python train.py --vocab_size=1289 --norm_place="pre" --rope_fraction=1.0 --qk_norm=false --bias="none" --parallel_block=false --init_std_down=0.0 --learning_rate=0.00118 --beta1=0.9 --max_grad_norm=1.0 --max_seq_len=1024 --max_steps=5365 --dataset="wikipedia_en"
Each number is 500 + 50 x the weight over its row's rms, rounded and kept within 0 to 999. Layers, rows and columns count from 0. Numbers have three digits each. The size before them is the row's rms in percent of the matrix's.

# layer 7 attention value, 128x256, rms 0.0467, rows 34-52, columns 0-255
104:548486466398483476433481422486466435505499533529492512506518499571486426522519588538586545526459480530538548557534484510426524585504459500522502556478485458441538385500557564528450491404483547500515526592559543583489552501447436580511476520472507489474526490526480540444519471494567494583478467449489556432483412527414485472496451410502544589519539568523512490464578490582515508600525504543472526486418507509580465539484516480599548484439528509549435428455453453547541530444586559495588504516602506529573548399504454442529530590517482549550458465419453540581435591464519557447502570460450467525461511467408504478554501489435571427633472505488393451515463549436530366541579569580490502450474515575511468474574569538586547484464452493507448491497375447487492553444544556
107:546443520565517480577373500548491454481542533561456444535530495468496485477538481474455425459498359478527502457428501508484536544473532603547553589575446478516500518545488407428520594539396591650476458475459508496536501485584505384387467443551417439413513510536482512430506548515555564502514535500468490514445491522471491492493479452467497547505517520504472499592406469486485514450534528381526476517542480550614481527401455377509536460499482482519531519491459446513483400482501446387547465565552478512521557470548482568478483441421593422492490439469586531422453513539425470511507490521467509516557567455554528482486488393612623445484517493475564441551542463503482495573500519449499434624523507540464534541554455458479518499516465482423451533502559495513444570423502487
096:517466450479486539459505413456547519612568587533464481452533403526441546480569486543495619483540449413462451508513550463556483585532501558513538513465460416474519391496400426502443478445438518445507535539547487497475532448543467434444473469451488484414488502469556539422620519519544505552427439539558514546435463506398543476463544535517460588578473514535527503390546581595537422487467559474540442587538483513551499507527536514457550456482525495543525578451542540579443545465543511511494555457542493538473500541391475485582561492404552585484506523452508405411519479518453525505561455456475559406563540559571442456551419508483464531453500507455541512519517485508565442364486502451439553496483478551532578536481486482392509575514433604528487528455449604524446509502571488
097:511567521374502483492511498518577495511464538440542464490616589493455499501535473388513516485565489567560490509522360515464458518435550541520527550574495439505537527557463452435483460483489634460529459512420514564420536473480500556461504576557390352476494471510450474606474533486527497521543511537408533520445467472488565478444592557557502489498567547569496520480448577442477488461507442463491529464484479440520385498532555462582493542477476503475511529496493552543536501395494538452449507544456536535419438465380503487505510511519474513576556509478460484511488639435460429470455543498561475404516442496490492604571494485585539424505512495548534491373450557542521551563593498479570457526519447473457515450461532453492577598529521538561533559458569481545515443490370480
103:557529567539486511510575515531549521462456595464475581589437447531550492533504473429386579555454542580491460559532534531439523451445409465480542515516476526573461441463572433476528537538461531526497562517577481582420458448517421484449536561458520543487581610492495576500470506450593458384504533496476628560512578444462466437584536528426459475531486493529525533468485496463467576565514472441585518469517593497481415459471474376415454517426500477532592466527444494499514393525482478475569419576500493453545398457534501506558490443431455442491631456538458522506530477483514439545539487494552525464464542520491495435478467461465495542515411431563553508415455444475469418410538548516444532491534574471522537463474454465512479526432465522540513543475603393478546524456566455
089:505456512455500466475532559478536473521497438422508479473568471424447535529496559522469535590530385456472465502515441577449471517531455502485437527516607508540571504486469535442399495657528528537547425441444528473533550448389523474565469495477474502553460479475404515430528558480384483508430530517494504477506532503447525563383454452523589639477531427506509533381533561417490452518517490460515517507446470601504472478512519477523509607474516478479448557485439579482583509488507528578530441444607579522498502499511531552440476613448560585568442519502548472491421507522529440503542439513534508498468470401544530440505592448573413483497491576480436477457442510439450420492522539469565529496506517531560549446611445510546584403545433472524511530485524500481496462566600557
105:486499449544497489429487489480527556495508596519430606525393413488384464517454508479495440425427438501469641490545610510551533475617490543570459504481517475575478430501590516512599533555483507561516515397577496564597523554438458515439415425472465521543589490464510461495472591466500598535546545536502461517521497563490508433524507506529500545461561477564448481570492441583553533546588508440534483564439515496454515478404500558527464431506590429535545468457548527507570482562535514555467427493507422486509617534558576501502513522502525470586515487507480549565491476533448507500495542445481438623459503444555570411442452489533416519565535460458449456561516463521556426517495586550571547492473490522491458476556590501451512477574459515589532491521479577469535475572516566
105:505576454579438465523469603487528544458468536450457520558535501551419478534530504579489474501561550470534465472472502474494566514614475524479569463553559553525488520532506560573508590480490489453471508597501536471519449525429466468544511565516548484423542532558574530454489600497445600424462463510491486496565503396563554462549509519472495519481502464509424511524524476545460503535537467427582506537530391557469467557485523479585523431530603521431446581443532420493579484432450481554483460487528416559457475489527355449535516535632478575526396480490552437476377495475474604540547549467432509467522430531502501617464434451555573420524542404410499497508535557437569491599529543487510489585426446478504454568533455503517547557499475463461512484537411579541444490461496508
097:428493575570482550546482500433501442509565357483535528439534467416527544469449467417575457538554495586503518513439370519565517546512465510451567458403484523473434425564469491430544506530486554488518462457449558473502558454612522535488468532542483495528465446457546432495537484511528373445469412390581446522391475545567540568574469424520457511459560484555419509545553486474556410506509547537584477364469565524452495433468539442475522516460439460499480457446456498414511468476474510497475558547512483514489519487533487568512510466478542521459494512562577531526512494529479526584508441531513420479506535495539597533444479497565574501468486480503413537585440429499388447554590461528443448457514527497410451539485488547544510443495651511478525475551488493540380451526500591
098:537436452551430501470550474439486457499497550495532550405393547468530561558483494494522479471462440417560495483465589511534354414562603442529503507481518468474458560516637490461455539469475520540462510474532571454545481542472398465571512665542583594450532503517441532520501537543564438497491461455539509470413504557427440570336434480540481569508465449473486556549454583505453426483407476499515454534476438606532530425522469537537475467574666444566504472565454399482481496462426495583507503465494530535460452495591553505451538513510572491537465530571514458429494489495395454359482514508556472522555528558478495510485493411482521464498497496544487462540512495541477464517514529472499510465527528424514470532478494498515481578518502499475602475559424563473474452470502486
104:426390514398541475472502504447475509549445529532466454577561454438543528514608532491463420468481469515479467531465485575585444507530400497504470468424519538598473505512474556525470589591500512480472490528538488468464584544491436521549478570491460521472504467526564413486478485440525465550530580438545455526528550442494520424536464628532511506461461498611578473494557368490555473518483599555450485408483449537463461615572456513424486484483547391467469503434457519452553430622589530502499498462452527498465453514517510389469482532468443526521478537496511533519443494498453402494523456461501515516489547408433510539576479423507558477448507525495459506496422436539456408562487605491407550395570559559452491558462500543548469568580533487536418449564409476470453463531451478
095:517541478493574556501466455471541510564518422359539406524483481547508458347447532516441386471435394539526404436467518511569537487576432487464405510569492583481506437541415486467468498532495483401467479413481527403467523508521551532498474406484425431512409431512445584537540510504396532523490496537384498540424570433506481553469537480488515463473425549461527503534512615473404484521504497526550480464499475557531504447476542519418559518537416536467512484463547462518513404650491490496457488525448509556471528492495506530433525518491593463508546536545449521558404485487481457505522469539601440483459504438561397476547502480494521559565471487541382455449487458624497578519490445464516531556475502551532589459488511549489493441493579541475529471495439466521501559538493581
096:564487493495466525465601564448499497526587582491491457508554506571373494555424481469463483472432417431581467431557525490439520425492457487469417444448542464546515459431546508574560515446471383515477522523497572444480593482538549566421518471529526479543515422460429383578468497539477557624601430479562513537477492432477506498530556471455434545444473512506466499508535427495445642539487550505492501429438561470414580483474575504523463495511501528475523488608514598469523488457498456457492455494510514469428523604449553562518539446397512483463563488508489625464498529538464597518517484494511457564564469515513418460581465486453439455499498523418518478446510474465537461563489423508502461527446501436471462591422438393426471471565433499465509581496530487579478570504505447
093:478549452562456473479471497572571511469535473480534411483412410506472395461439594599438445519469387498481511400551482513472546465481536514493444447463467539505559406568539506535461592482406536477541474505429506532520472528461453484417465497498474492510586403504536440529458422517470427522558456451551461475436474535556473523554578494424591485426476560546404557467521540527515528526460452540393496478440426493535559579501549492498518452485455518538464461502543579433464465487432491468449377524556484523502466619517495540509543540560489577495397484570414503433538537485516545457454418452449507516486510502520475496449454400612465592512495542529397494537428487558505464589530453465522551543422479517473460487450402429515593451558516500465482493534459621518448508571534549
102:587556456554423456503401535545455527509445521484528410502569497532580437566504504551598562483467504480533488474477552534551514536529532548430398484585573600475514449435489551555538414516491561531475479509476490486456549506518544487457451433524537462536576445444459488450477449498426470488438403433524517500590501547608502537462464526528487378528416566504516518455485607549555546548652488506533503485427544449623454506516447530496532453560438485537472567583504509503431494382465491442542497451504517552487527406531454493488578525539443476545499469515478501517490471452495527550536468454448588549554465530437421409494560492523488426480479432603503453578601567541491451468426489474501552553393533575442542490509467473527434525490568564441410511463557490465532554419541522
097:463539410518548510526543525506508464502424524489457494547562479494584504442574542510444498584528426459459498523479583568502571446576524468543586518503535546481455469615605445508422474544544451536498466478535529470575481439410552398465488406566396494408588506517407476529499505483437545514432484499473488489526539425468525392483538503494526519460415531458529463510475469466463521444577436458589462469389538497389482424592483435443472506501458580535446492492518521537504485452378539441462550509463534513526498535415530486457471503387542414564517529427467493473468469559489461536533539581406497558599550507511468516510502409462407494502559455469453360545492438538494545541540501582569487511503504466511443473491465566442365505520437505499525486509445558534461565498592530
091:467570455465585488457528419463526437511559461440515624476414579518546512539490509436507553489564560470579477519526494468396461448442455453444468561448545475586563489589545453493483446569579497510476479494539503482398426538425535465427453446394607540418544485452428459452477460534547529542583558566533592464525577435446557493521479535516543446459548454507427513454526474522540587552449476532470541586472490502515447448500491497494497526522484444472564505457551515438476474534486473431484540445475581385459544478461425441547540480591566472532653495447494497537461571541476557498544462489505528546539401550563421467518549505506448601516487478461509437511510515503586586483521509496410550470494547551495515490523466422443562505545507519619490442557598573453457561544531548
102:537533509576531476451438517548477488454513511458516532479486416545488529479470530505384513497518488462458489477523455440536528569469414577515459532581475404535553529467476543469459568487486490548460572511459519503542578526523508480601517399573463496456506542489446474536412545510590449521443512543494519513433416477505510571504577601554499584508447550498581479584464530523512466538446466634458488468565513513472402590418519452508458583585482597399373486484495510449432447566518406553518565499412486594448474616524444495522459501434450531474560507485543593520432557541584519527540505575571461519459404563604460539559497510444516493494482537564442546539443516476530538438493498516528410460420576537459506492478458467419430563464470492539440450436447536471519464471516410
092:451510456481623515599514519485529447428527491533476456461505496484587443482576526500428603508587550505469485394512552429435529560451494429387477569494503509533512468508499531540446532517540485564480533571474434540542572495525455607483548464564553477472453479571543546465519522547513518540540497534544495524499475522572533493486515560429514481539538546544449530372506451552420468517514506595519519468532499483470563559478503588487541508577448391556447445496498472488494491595523461490463487504379494476607545544493462562438518459448524457504539425537536488510498692478633573449462510498549530507418557475472526474405547548491494500513459467470427549478444531423495526529404438525584480506467498550477462526522588483430514560493438400406451476468466561443579458609472423
# layer 7 attention output (transposed), 256x256, rms 0.044, rows 34-51,162-179, columns 0-255
115:504408528563404565560542616469433541555455378528607481546532515525501459542525507494467563557548587435491401460590558497486574516471503434465504467445548447495481556461440510430477490504481541374486490442440448477481440552595526532469448571448438592448509541490417525464531441457453526455535431408518478457525529495443551512509602552405488413382488491412518493500472504467562575383491527440600439420552491528492543559473426481464465492458531519475527541545528485461508494559430510482459537557517503557578512548575489479479468453534477479551548530513473466521472485466400528514546489626498510528444467478507476575478570440505497439465456450570588523445519558575533480558531476446449542541582428575448435440539533471481559588537474522474544553468470551480562439530539507
109:471596551494543422455582489552488495544503439468589490481533432436496424487383461482547501503452428468480552518473561489506395470473450480509534450550486526381610515560535558486519462465520440555445482429529508514473456481494402563479539475473469412536450485489556584492554403395557425460486574474494506512538510441452445513385411396485554523551454554460493490490543491554490520484491494514523522522529587555584585448520507546515413606488521566520561534488558455505537524523500543526424428513430456479415560502500486357454437436378396502548436457568482490560522548454471438474558434608503516494496430456467524538531545555574508512491594455474541460492460460421512549421482538487516462537468407541513485587533540522482506458472492602519502507526423529482440486473455566
108:491530552463440565531639497489509420418485535482459451394436480483525443508469545531548462562501568487562417460621549573466453572483526475442544455583422502533572587431522534503567541494431502510419496484530411563426435482514506609559579559527521507440561519509593494464446506473518518428559512566392585544493543501587496573557519492494479527538495461502425504469442528496576497596505500489472478535510462532503565565505448510467487424517514446513497478486515426476442436554460499488479485543462515539559492497499447476571500504538511562551588470491403565448553468430445394453523347516484444538550526408483413556537592555613467486559499494426588460496489447576543504444499493521556565540488483542516435495507528471529534477392557495489512584461526438432497537525581502
100:507483488466541489479518438485528606538491520457442552549460625480477655462424558548650484556524420441479519443481449451502487547489560615591576516444546464534559554533512505485524520521494646460427587525468507488466527532477471445502559400514494537404440493490548519458490522464458470387540547565418487520564545505472433530533509471554583494508531458499549462536557527531512461498462577440494547556521477492574417530501584492449549387531489555550495456491499425439513472460528474496467443481533549398477409567595550523476462355476475533529432558520592471481515517506538506519514555508553509481552419421477440474554424451567535490428482485481465468510483506452493464542469464470447587572505609582566425500521494470476457520487490577496526527491532417489450445577451510
117:509514489480470505450551434542476553585559413521439429518540525505504562461516490617584474513432478506440447563399574510522532444419491457380550482557488516516463489465468411596476496568486452629445493572617523399532574550523428499518425555450504465402492541475467517447473440523484510582405518484646551561561505590544456468531475466574522508475490488517555474474510480495521493543540541513492541431522536514536467586523443577494564507514501526439544532462498459477525487555507515539502522499548449413418519498462488571467439479552497508465439606485542535458546385537506559536513466414547490515544406453462596500438594472507499474559552471466408525468498478478448499515515495545509427476488456586589560513561463556525521621413544463497450542531481412454609502515459481
100:548427540504449513553457553521562503430517530563466507493493521626541406487552492443456450539503467597559501457510468459440457549477477600554489523454495446598597491554439535412447483562570451450530486492534601481518468491441472390562568427521447494473462363537598511540550436529520538473682559473438506488425524491539499436490465483431510408495596462511485510510515499461475449527474419529473567541497527507556514546490521444528484400517552551454438517504485486514467455517552440470441568436540510512465481532548448372540478455546466494584488579554425577521459492560526443487464558518434493549502481478550421470443404444453534527447586526516555480451531491518581460573499493459551494560443452529492480504489496418463413474434480516493480516440515446524597505629447542
113:504506522523562416598511579529449548573551566447624457507512559504394487519512419524445544538513533402484462558508567561540393470547470479473463623490436531437503607475471512514459482511471536521494490472505467419519479510516472603376470489439506569492582541470479464510453391455491525597467509477617527503534559435508599488497497469560448477497459517507517494445517593485445505532539374546507419455437496566543580504534511462446433609499581467485458460527501548463480534453493446508473542496634423469511528494496508491526514563430463537443521557484406487506450462496445571468497499566451511532442410516560499560424515519463533498530487438507578516595497507517525513480514466456477452521457471492310506551481507549508596476549477518489555559479549600458545510415554507
117:552489538541525430593530526539474519416542486358541450564487517465564527526474424406435527484559516424573479467526457558537450521494549494573494426502610490409462507520489537442506429530483570431522560486431506525557464520546485548435446558516566513438559522472493487567477430454609527535546494508526450482391416501450424505559549484435476574497518490472436521512534461532568476452523452529454385483462487480455608542479492481460441495458507446452456515553434498618545511501408561502440513474486572485532523463440555527450505432455466535610510392590445513459565593374464458576473499547508487504499464422437461528522468515558452454490498532449584535471517478454534575464430566453431410572435539478469508564539455505473504438554552545510503615548503537440419431513497484
112:390561563440566480437503467562513473556446498534464558379568527557581497408505447554513520485459397536411464548461497545492512537547479493563562399463532406395504430491500475556454534442519505556486471459466578451514449564401509460594570511485511494516444497530523561450506472532547454477570543522447469394461503461496475540454451468489549433435490498476498440491461452482475506431560561541532451468460517503391410446514585440509479599504520437529594572488454485536510588506526613559503509553514544579465568590587502490468544453466490545465464582522451507451440505505522410530446420504503452506465549538539410455490521437516531502528500514611539551446534570557531570584538427510535516442534501491547567513564542557488427459550461606481429469502427527568532559456434506
107:540393445477491504567498558519481454504506541477484480476484515434516505442557460416525483425507501489401632507484517480540503539510407404472446505511519436486459516582545386445409540485529503483445438415500423493452455542448499491490407501497489404427495501510551490529517516424485518510567497517500422552405476549439524442488415499413505429502383454501481501540631480486599465470498509573512508510483538537493528475407535465523452574519557537553553513512527497501449500560481536551623485553439483488467501477500416421547451599513517547453503483466516526517464508558426583570457436450471491471505448479437466473570511433554467452456529485572440557398447571565552468485490405542484506527443426502502477556601599554507529466468575409553387441532568473513479553599460596
114:439520582429463494446447496515425474521454576457434581473533492484500510402512437376498557546473492478555534486490491442518576487521474460511530415507527415434556390510452579512437554407504492536375492545457607505577482460527510502540455494508473504411583527480448510469528564481459533556525536492573420423486629500524457564504574530523535481349542508561422552483516457454476564470461549477497419485456447491465513458490499470486552450534457572474418541496516564574521510578563506493486482513605460441452518566518574512442494518500446419481479536550494537590526437484567575505512544579468508509545456475559466503419502456466526544616506512593601543457509539499561441424526456474567445485460462440465562386433522424481470474517471487497508593510563605484471550504510432
106:481501484598476510452485433540577574496558479541498581449474535470470580469508486471513579548534458595529491579603501527468369457555411573580492506505504491484478506525480575521457571576495462499492445537487541556502470554544400511521548478516554444627457472426578516619503484534437481456490557542463530538524505498541483468462435523550462507621568533541498549417532432434470567517453484516482602557463527507499488515504562551490382437407498546548454569461483474532515528456448482509441526583514603538540482569470471465431495375518522555476512449478505535490401485451595490500519531477430553545479558611552455470571461448454495563465554521513489535407499571506464496487504494600495531459512456412418333552468475462468450477557512570514427501470457510529554525569483468
108:513549460461566401560532499525414534477542534488531558499595475499572467440472454568535513577450526524537449529523562551502480511526524504506510507516530511351556543535554456517551552446397487572434481404431440458478572488546453517449542482525538511502518601484506532565541536522439495488452420519469569435477471466525453574505528555594527487583536454548516441472446564536425564587513563467562385575527489503548537487511464407435471513511460438529504474578484516469442596558479565415537453490498418455530447421571560617567562507542513572440551507476501513456522413534592576473523482373547526507423554569460456442419449488510565530507494509455460564633449449565499528471435534544482543484522479500532446576435506514492512446536565545566496499446466507501395560523526471
108:419489461442557564568443583451528490449518490477561530454516491587576484448546518441503602524524582589506432521504493553488548449517470538612520531487511484383515491523441518414535479458454556562449519426454459438484495496496457420468501606497496523546488493583472460567506395532489452597519529477439494450488451411543453453495510544541538483555504579511447517549492558441457562510426519463566426556518440544506574586519437582528438576495554445595493486574409476522454541445496577555500511470597575462487507454573458542524567547490528560468490428406458579492501446372571501490534448409470443517436600536502412522493521530542558499474520481466539568488466567527538525558488559562459571432473477487477507567451520411494467480577551537420410494416572517514470506462484460
113:553427543543515589429623534433484458530530424441568504550514456544406465517544497404491466565503464485544443423614594504526465403441501499596515497509574620450468496464493538498539419536525537447662499552562451557517535428489497478592488526450515463561498512484539525537523477476487508524434474488371567546445463514481514585537400543497448443516510581524523431569447494466539440509463462510470548550535447494533586515523477634548442423387513507459577460504462570500518542554406497475472542480477505514490383506445360491489512512517556451505481402551484551473507552468456512463519524526509499456535536449459497426504445615481481465460469537542440433500418481457463480546491580482390499518545499566536463512537492556494545515561496554478546542459507515417498451451504444
110:459539499484576365483439454547478585476569518470554481509532504409435518586515492452534458478497401585511410616543481430562362566499559452431440409477410466544547441512542408512500487479527547531560423444485455532531538516497436493501543432452480486501489466492504546587514482456459442467459566488375504568516536518488462563457445477468458521496551445503466552486459503453551495664562437464482502579543510510511554514480570500473544606513545606514492490461534584542458560517542503552454494481491465476413498504427459480526547502517441513510446448533452527492472593545503489423526490399488514484421488570497489522519582436417420486465593508547520517549478550426515440499508551496483453568415362457533503552490528583483461527433525526405517504480602486471460467448433499
102:538504513440529505580552496536502615535563574458479584504441483485454605546419535575453418483476460559518445453531468465537514470458515566471523605479531535448487595397475512484504526458460395506478545596572445512512519513585486577512552382523454497492539531528413350445560482483485499485506494445489578550461519548517588492520599542565387486523473528538475511432494550445548471547485526509413538439520479567520550615442470523463527558530499502438454460478517518549460499521538486543497599476492496457462465559514535596604530479587502566557531520436500541583563426493456499528560573440508482526468518480494532495588478483446539510491473452432440521632539487498545473398503413537421476575440458457527504429447478450435511538463565430540455520528554477484567459595452453
114:578593524510536460410491500525454468558580414491472535493503504553572559462459474477531519520433533534508500567563485435473469460505458457490483485599478477524527566542537554503536428468474389408484446469431463518612460489502573558438533546481424550528440475397443532543569512506446543468525478532629527556391567550530516474553460496472519492553563406519455494506424518493514547460560473475517519487535523511453452411613499574411565441469482440589395534547499493577467569433526499541461461578503511504562474535467506509471507388542546463474446539551465449611495476481515532467454534561475577594516559443450525515484530553491463484466445500446582454467558439464441565456523562532468492507525506469526375544475529401626545377496544481483418480552442582499539468562510517
086:489453484560612501552473473481509491516531516504591520479454516463497449464345529494456498512454523597463529456494533524509433478468477514514493491549557542473408538475551529552448428495521483507548579483424531467543439472545515394518548408485575490511473446517510496479517518556524518525575456563431453473446492534530580461528548504535499543499447510474441371515435546441401510459442401519498501531513583473455552433490507513511563524564513521534523457471498500399446461455533452525496508575455538445500455484491481527453510523523591391463438421602580522411510446580480497530433530466539501480416441467518476486448516523449449442528557609379386553504461525592439553523524569571448490570449429410444375534458458506562427447563505578430551387430474518561465477480462549
089:509531429573507509482541515471520483490487444432519539571524609486576494578578547597568530500450540466537512474446415467526474494496412590478463462430524529491638501404538495514531448430486375448319477445465493545431535519557446434516552517533460571556564552396535537505385513512404479508494515445481576566531564487575399584496433541417560476427474492489610549597532537500498501554511470521497465542482510516461416549466520472550482574575466455404538500487427593493467538538487492470563471467489401530524585495458527514492516528497560530464584502502486493516520524552555466416497538445526485525536490460436484543499510512461446575547497481518578513492518474488520461562556429423486595559499532567512503531551388499439574493439572547520526455531552477508480430572475507
091:431547524489532474473544500533468420530465486442438549585534540479500470513499481572555472468509543451406522505512508493499435497467495513532496540513474443414511510454593479557403472490507403537282475538612546434399554478505593544504437523482466497514424542446568500454460462575559427549498530500516505567661602442479546500473498492495515462573465528485501417530462522473480566462540538488401574571490441426563539426434495525534505531478570498509569509565550479536500477492476499519534523453484573455429586566516529398473473512484487437445426465480536547540416485444585531450422474524476494519580493569474568501515514494561554437455503497514450518436564572484448431514451414539466491471457536462529451424485534568548560478565450441419469441401461468466476530538432592
092:590476430466540377527532468549388503483486572445540592479415574580587391476506451455542488510562521410585454495542538418488436492515532464465486476537506523425551466485495520411572483510558453477419449535571456503372510483536555577544559475450514500457548478534434547438505497468473509467542530352525510486534635545443468564515474466398537498410498492431504453494518431502531536566476486494528507568422468480400513430489460437459439557571418500500594482517456564468463506460472462608573510451539449547470629514541509578434484512446439509528437519525595500501509473538475498583510507491469525498511448523476513496502475521499468520496521547519623535509451430475521538560523508510489513509522471481448482571561383490420502535464432487368475497522564535416444513507486439
079:505501457473514504408507506426563447448553587531464418477511440565512477486551547469514507547470509453595501479484497496490542445498507464418389549462465464622583572497473484484592447465410491462434531473492476428391620471539605500548488535478500487499535431499544512486406400453443538515542508473600471561550524466459570463440472565492476588429538579571517539465505444578540483538488468572562507513585439483460496549510470493503505579579525521473388446462459418567473480491457425547528564470551440463499548545495564544464494483543467507485509467551573445430488579485463481597529521492451485509513401471475507570543554523542561480519429475507570510530467578541574523447472504467486457575558640545457504485408434384571549508486481522497485424393459616482518506523468473
087:618428516503480523564481521549403492494565534570514531573461541501464411512413437484536498457535518451484517513517473483517553518546625532419511412472468487473413530464611432541428541470515524486601537590544488473440533511554441478493581466533531467546485454520450463488416562482481474497472492440454421467466548506465397548493474565516505540390477463503516479536451389556610426610504571460537439545471509533475510416474369414550446510565481504494549521593495586541525471521507545497567588408478516503560561486484443573478492483499449460453607454483570510492413450539495497528470491535495451421577466494512404433424464441535509527467482470515464501580468536538547501502492563440501437622489523483448533576531471493437508534477433472466561527624456478399516448505498460
096:516394524522454591473460484484501570539421397520587521527573553484580492566481577555488562530436544594523561425539466502482600539488484510478603461485570551535489516520540526542485493422473508473522499555466496489495482582538401504532456557565532500556513538452579483505444502521459520462485600470459420483468555504517467521547428576459518511528512447425527598557472512459438528500503382506496506450572514536567499435486520524553499470450487523524600409639516466488552488505448470454571587419584464498528536522476565608550414468443536510490522544439479496543372500455470575484519500431497426501438381488428463460437450473491527440485480471469447438559529550495520515469530494473597348534552594493451497552522493591469469481501567454527610596518542527477514476517468484
086:425476534484578452496528412532563544492448511475601539492463529438508534546596445477459491515483406554488461503622519485498415574489493535512538612525484428577595506498524438538547449542505440483558403547572466516512539554601463452514472508476427495551503548446496429455419487502459534527432480622389424509486491440415547514485454457572532394520462464509370574511493488567484478558469481475516574590521543526592465501467474536525484465483502425586480473515548480505570500526504455519506483476562525513555555452453476530552531437452506463468544444579560471566395462563418495515552449450554608453541459506457526450545574482457557471511504468507470457472411530524491448492392510511502541440520590556544420333425456565516472491482503503445505499467504464491577568514448464
088:459508485568562529466513513444393535450559554523577449467455539534460479544463402439571472438469512495484494440495468457527481474501431403550452454541492450595493426453443586577499493576417502611525515404519476544565461544455476486495467446515421553521496530681485522521582563603505615460486493477412489572452526557499520407483457553447540431576513425561474531527494460526489454511503433526467439548417475538574538546546457517537472511546511498489455552438541583468499524415473451503570465485483476531557476552516482493576521508466477536476472407405487579541505561507457513483522536579539531488560523494502445546518600595543543535522594471518448426468574460494510485552518445444559564540472451530515449483585601445474534607562514625437542496519554524507519509505426509
091:458438579517476623511484541557523509484506443545427487542527561584464485475489545525402562454499496473448376540568506486530566498476544570490527435404508519598533560437501458474524482568596405535414472577491489497467530496525469421502554445390474432517545645531538468460458417530435490479434500460499548460492457483509492565563518409524500468493458511512537501580479546469536500431532576446563521510457441569471513528562551419531500464468438460415484494397501498558555484521521484556430553454511521530462505585481516483457476425473480543461475547505529525525478479488527475411541518591571460576469488517588498500544436494480411517455413512437533464551578415433509402496541534579559547599461503479466427545360391501522523459428541415548578542581462471468521498481518478
085:491527572524477549573560485485565436479570577522511521424524439558501518489468523538462513484406449547479465504567504441514444528552445446464459555550444542448464561539463433535434528491438583531525499452459453544493511479438500469587536524472517485471429449540495553605543585605631550430507495563538494515482541596443536510540447488427517508559517467491521509422391486488536444440488556632554602551568444557517509395586499460581469501458488526440491527508458420471567481380502504540426511487568587480447557595516523451494497465536477490552488556484599384539491472544474456525478501424472575436610547627407532500523545497519458589507468406523427448457505490433578492497491520506573477491459432471587493542519440466480446474472573490470491480510506536476499578545540525
079:402498584499454535404483510627405447476475571464514609577570497395517453536514529483511564407530516541501503420554474422536412550517490494497478541532478533503490512420562467458512500560477565529363395525511511585543507528400582502489437470544471560507528487517482479496437498505505489567481594476463448456591565538483453498517435494559424454411515410534566475464591560461502470502539501449477549577492490507476477483472542482536582514535566548488596520468518471536539578506465457472536449498463496515549522487513413481513546507514451465549491441406466547562522572480447553545531469541361502538547446495375555476504507558566528447443520551485546535579526476488484492516491472494493478507569514432429527408580466471516444512512451430591404493598493504446516362428567479
089:399469498509503554466559539531596411528507507576479568521599445532547521472484487500530473590487499548529561531530531431470543455562472519528532482448494450529493549374515586499572591503528461446456582455463588504578558579453414518572511504507538571594520464471474571407487494639482590508521494528502514525468432576464469488564448454439515585508542504471469487475510460481561518553575487563448540437426467389488543487496524495503608486439477404508557439516518488535623465618375489482410421510499562503569488568496513590602518443520503418571483475477537502478456528486492485486506420418540527491501535463506441561448572506498486597520524540595449528487505460547559472581508608497522518468506467466484493440475429487472461464491533445529594562520516535493590521558528483
078:520494525554569515500531452543419453588426493458469442490530562551601512577539549496505507484528535511431602480511418469526513411459457470522595407488483529469503514475511506482463533566523439527443452460539523476514480569466492443488492495426521462605514514515555503475536598526624546427552501491528399485523501493529460389509482394473459496518490408503490461524623577452532572480488418488419513508580474423555475454502441542516520364462449503485486576553536494526647461442398472451504523503538531494563486541503511544523442458372414598465483515458471588505407413519385486535598550472541524534540465418459507541484499484478460462557517506478542535475465503602458544510496498474545508488565511539516483524550582534521495552521572578446637476496511428517483498467581557
092:516535506533401469545552469545496441430474548472397383503447530410617540497457408494502503535530548503481497514385501481480525503487512501461475509584439508467532412457474438529575632564472513456441549444454540478494455572455573488543571448486470467465453405601561511599497499509481564572524386550473534409439422416386518428482573468539449527463487518516526470526457439454440514533559503495469472418514394513436537470512471514423502493469505502553510523499533535533433426550462519530463468477565474448501513458544466517610428534465475573475481436552484556466528465467622520502467398554489529473419508483528489480475411486576544531555467575533491598481558536446533487512539546568532575588487555541563548490485482488466538536517448493455468451568395488515559487384564478
086:454457515481484458465460557583510529551560418514551457555490515497536485471454568433485583502464475518455497459462564561478469419484458524414532567492553475461321449639455540562516485422558569564558524526437554486497445476536466564509494505596537536594501561584540485478451506465494546525567496590476469535460549511405576554566495481542547482524541576510558466507553481440508600509497532536399534584528506516514510387457414438510486397556475457555521431408571542557447473493436449479531575542483474559480559469607531505521548474418459533549526492441553520495587469476525541512507505494536448510608512541473431429478471490553463515526490541468448532640481471516595506535524527489527496469570595500537504549516475443411472446547540559607434533477424527563528536530473534
088:536456568510493573511485494547553462486419543493566471526541420557546427459419557542535473547414469536480528484522539523521501483531439461582518509579484606508509517441474592490483595408512471401404574595550451525586421496465508520516513601492492487410464480521497604543506475479413472515477493562517418439506425503513476488502591504505575494514489571455484484437570589470452574555516404545537376558493474536519508533560447508489398465410559466640462457462508467485488479543465585487508400524478511556472496476488524515511613493612574521474450465482508576472452541359605491536445565504513487529558458508394532536435491475483547510420476536522486585436493556502549377542566527497472493432498479463447490508473528520493471483499502489554472550556567440578490473485545493
089:474486538472521627468482580552477517501523396527429519487540561471571565579578494473545486412443505492460432496488555453486486540479443508496551561534517611455469454517459525447485443488484524446412407566426418482525589511552519513369557542471436557467527546554516437551538472535421524487473662461542468412489538520487466469482382487555435450513511493589490500466591437545558610478436470528585526556410434506489588488431566575475527602439458558477508429506485439524529453512540515486396383628561413534424548546484462511543501500559526544567508563528461518567492507522445480523531469472506465483498533571424487521472427506497553471482487390522534431594501504491488494490460429490548498520593484531497518445460545465478526495442536438495448497532522537548448511481489452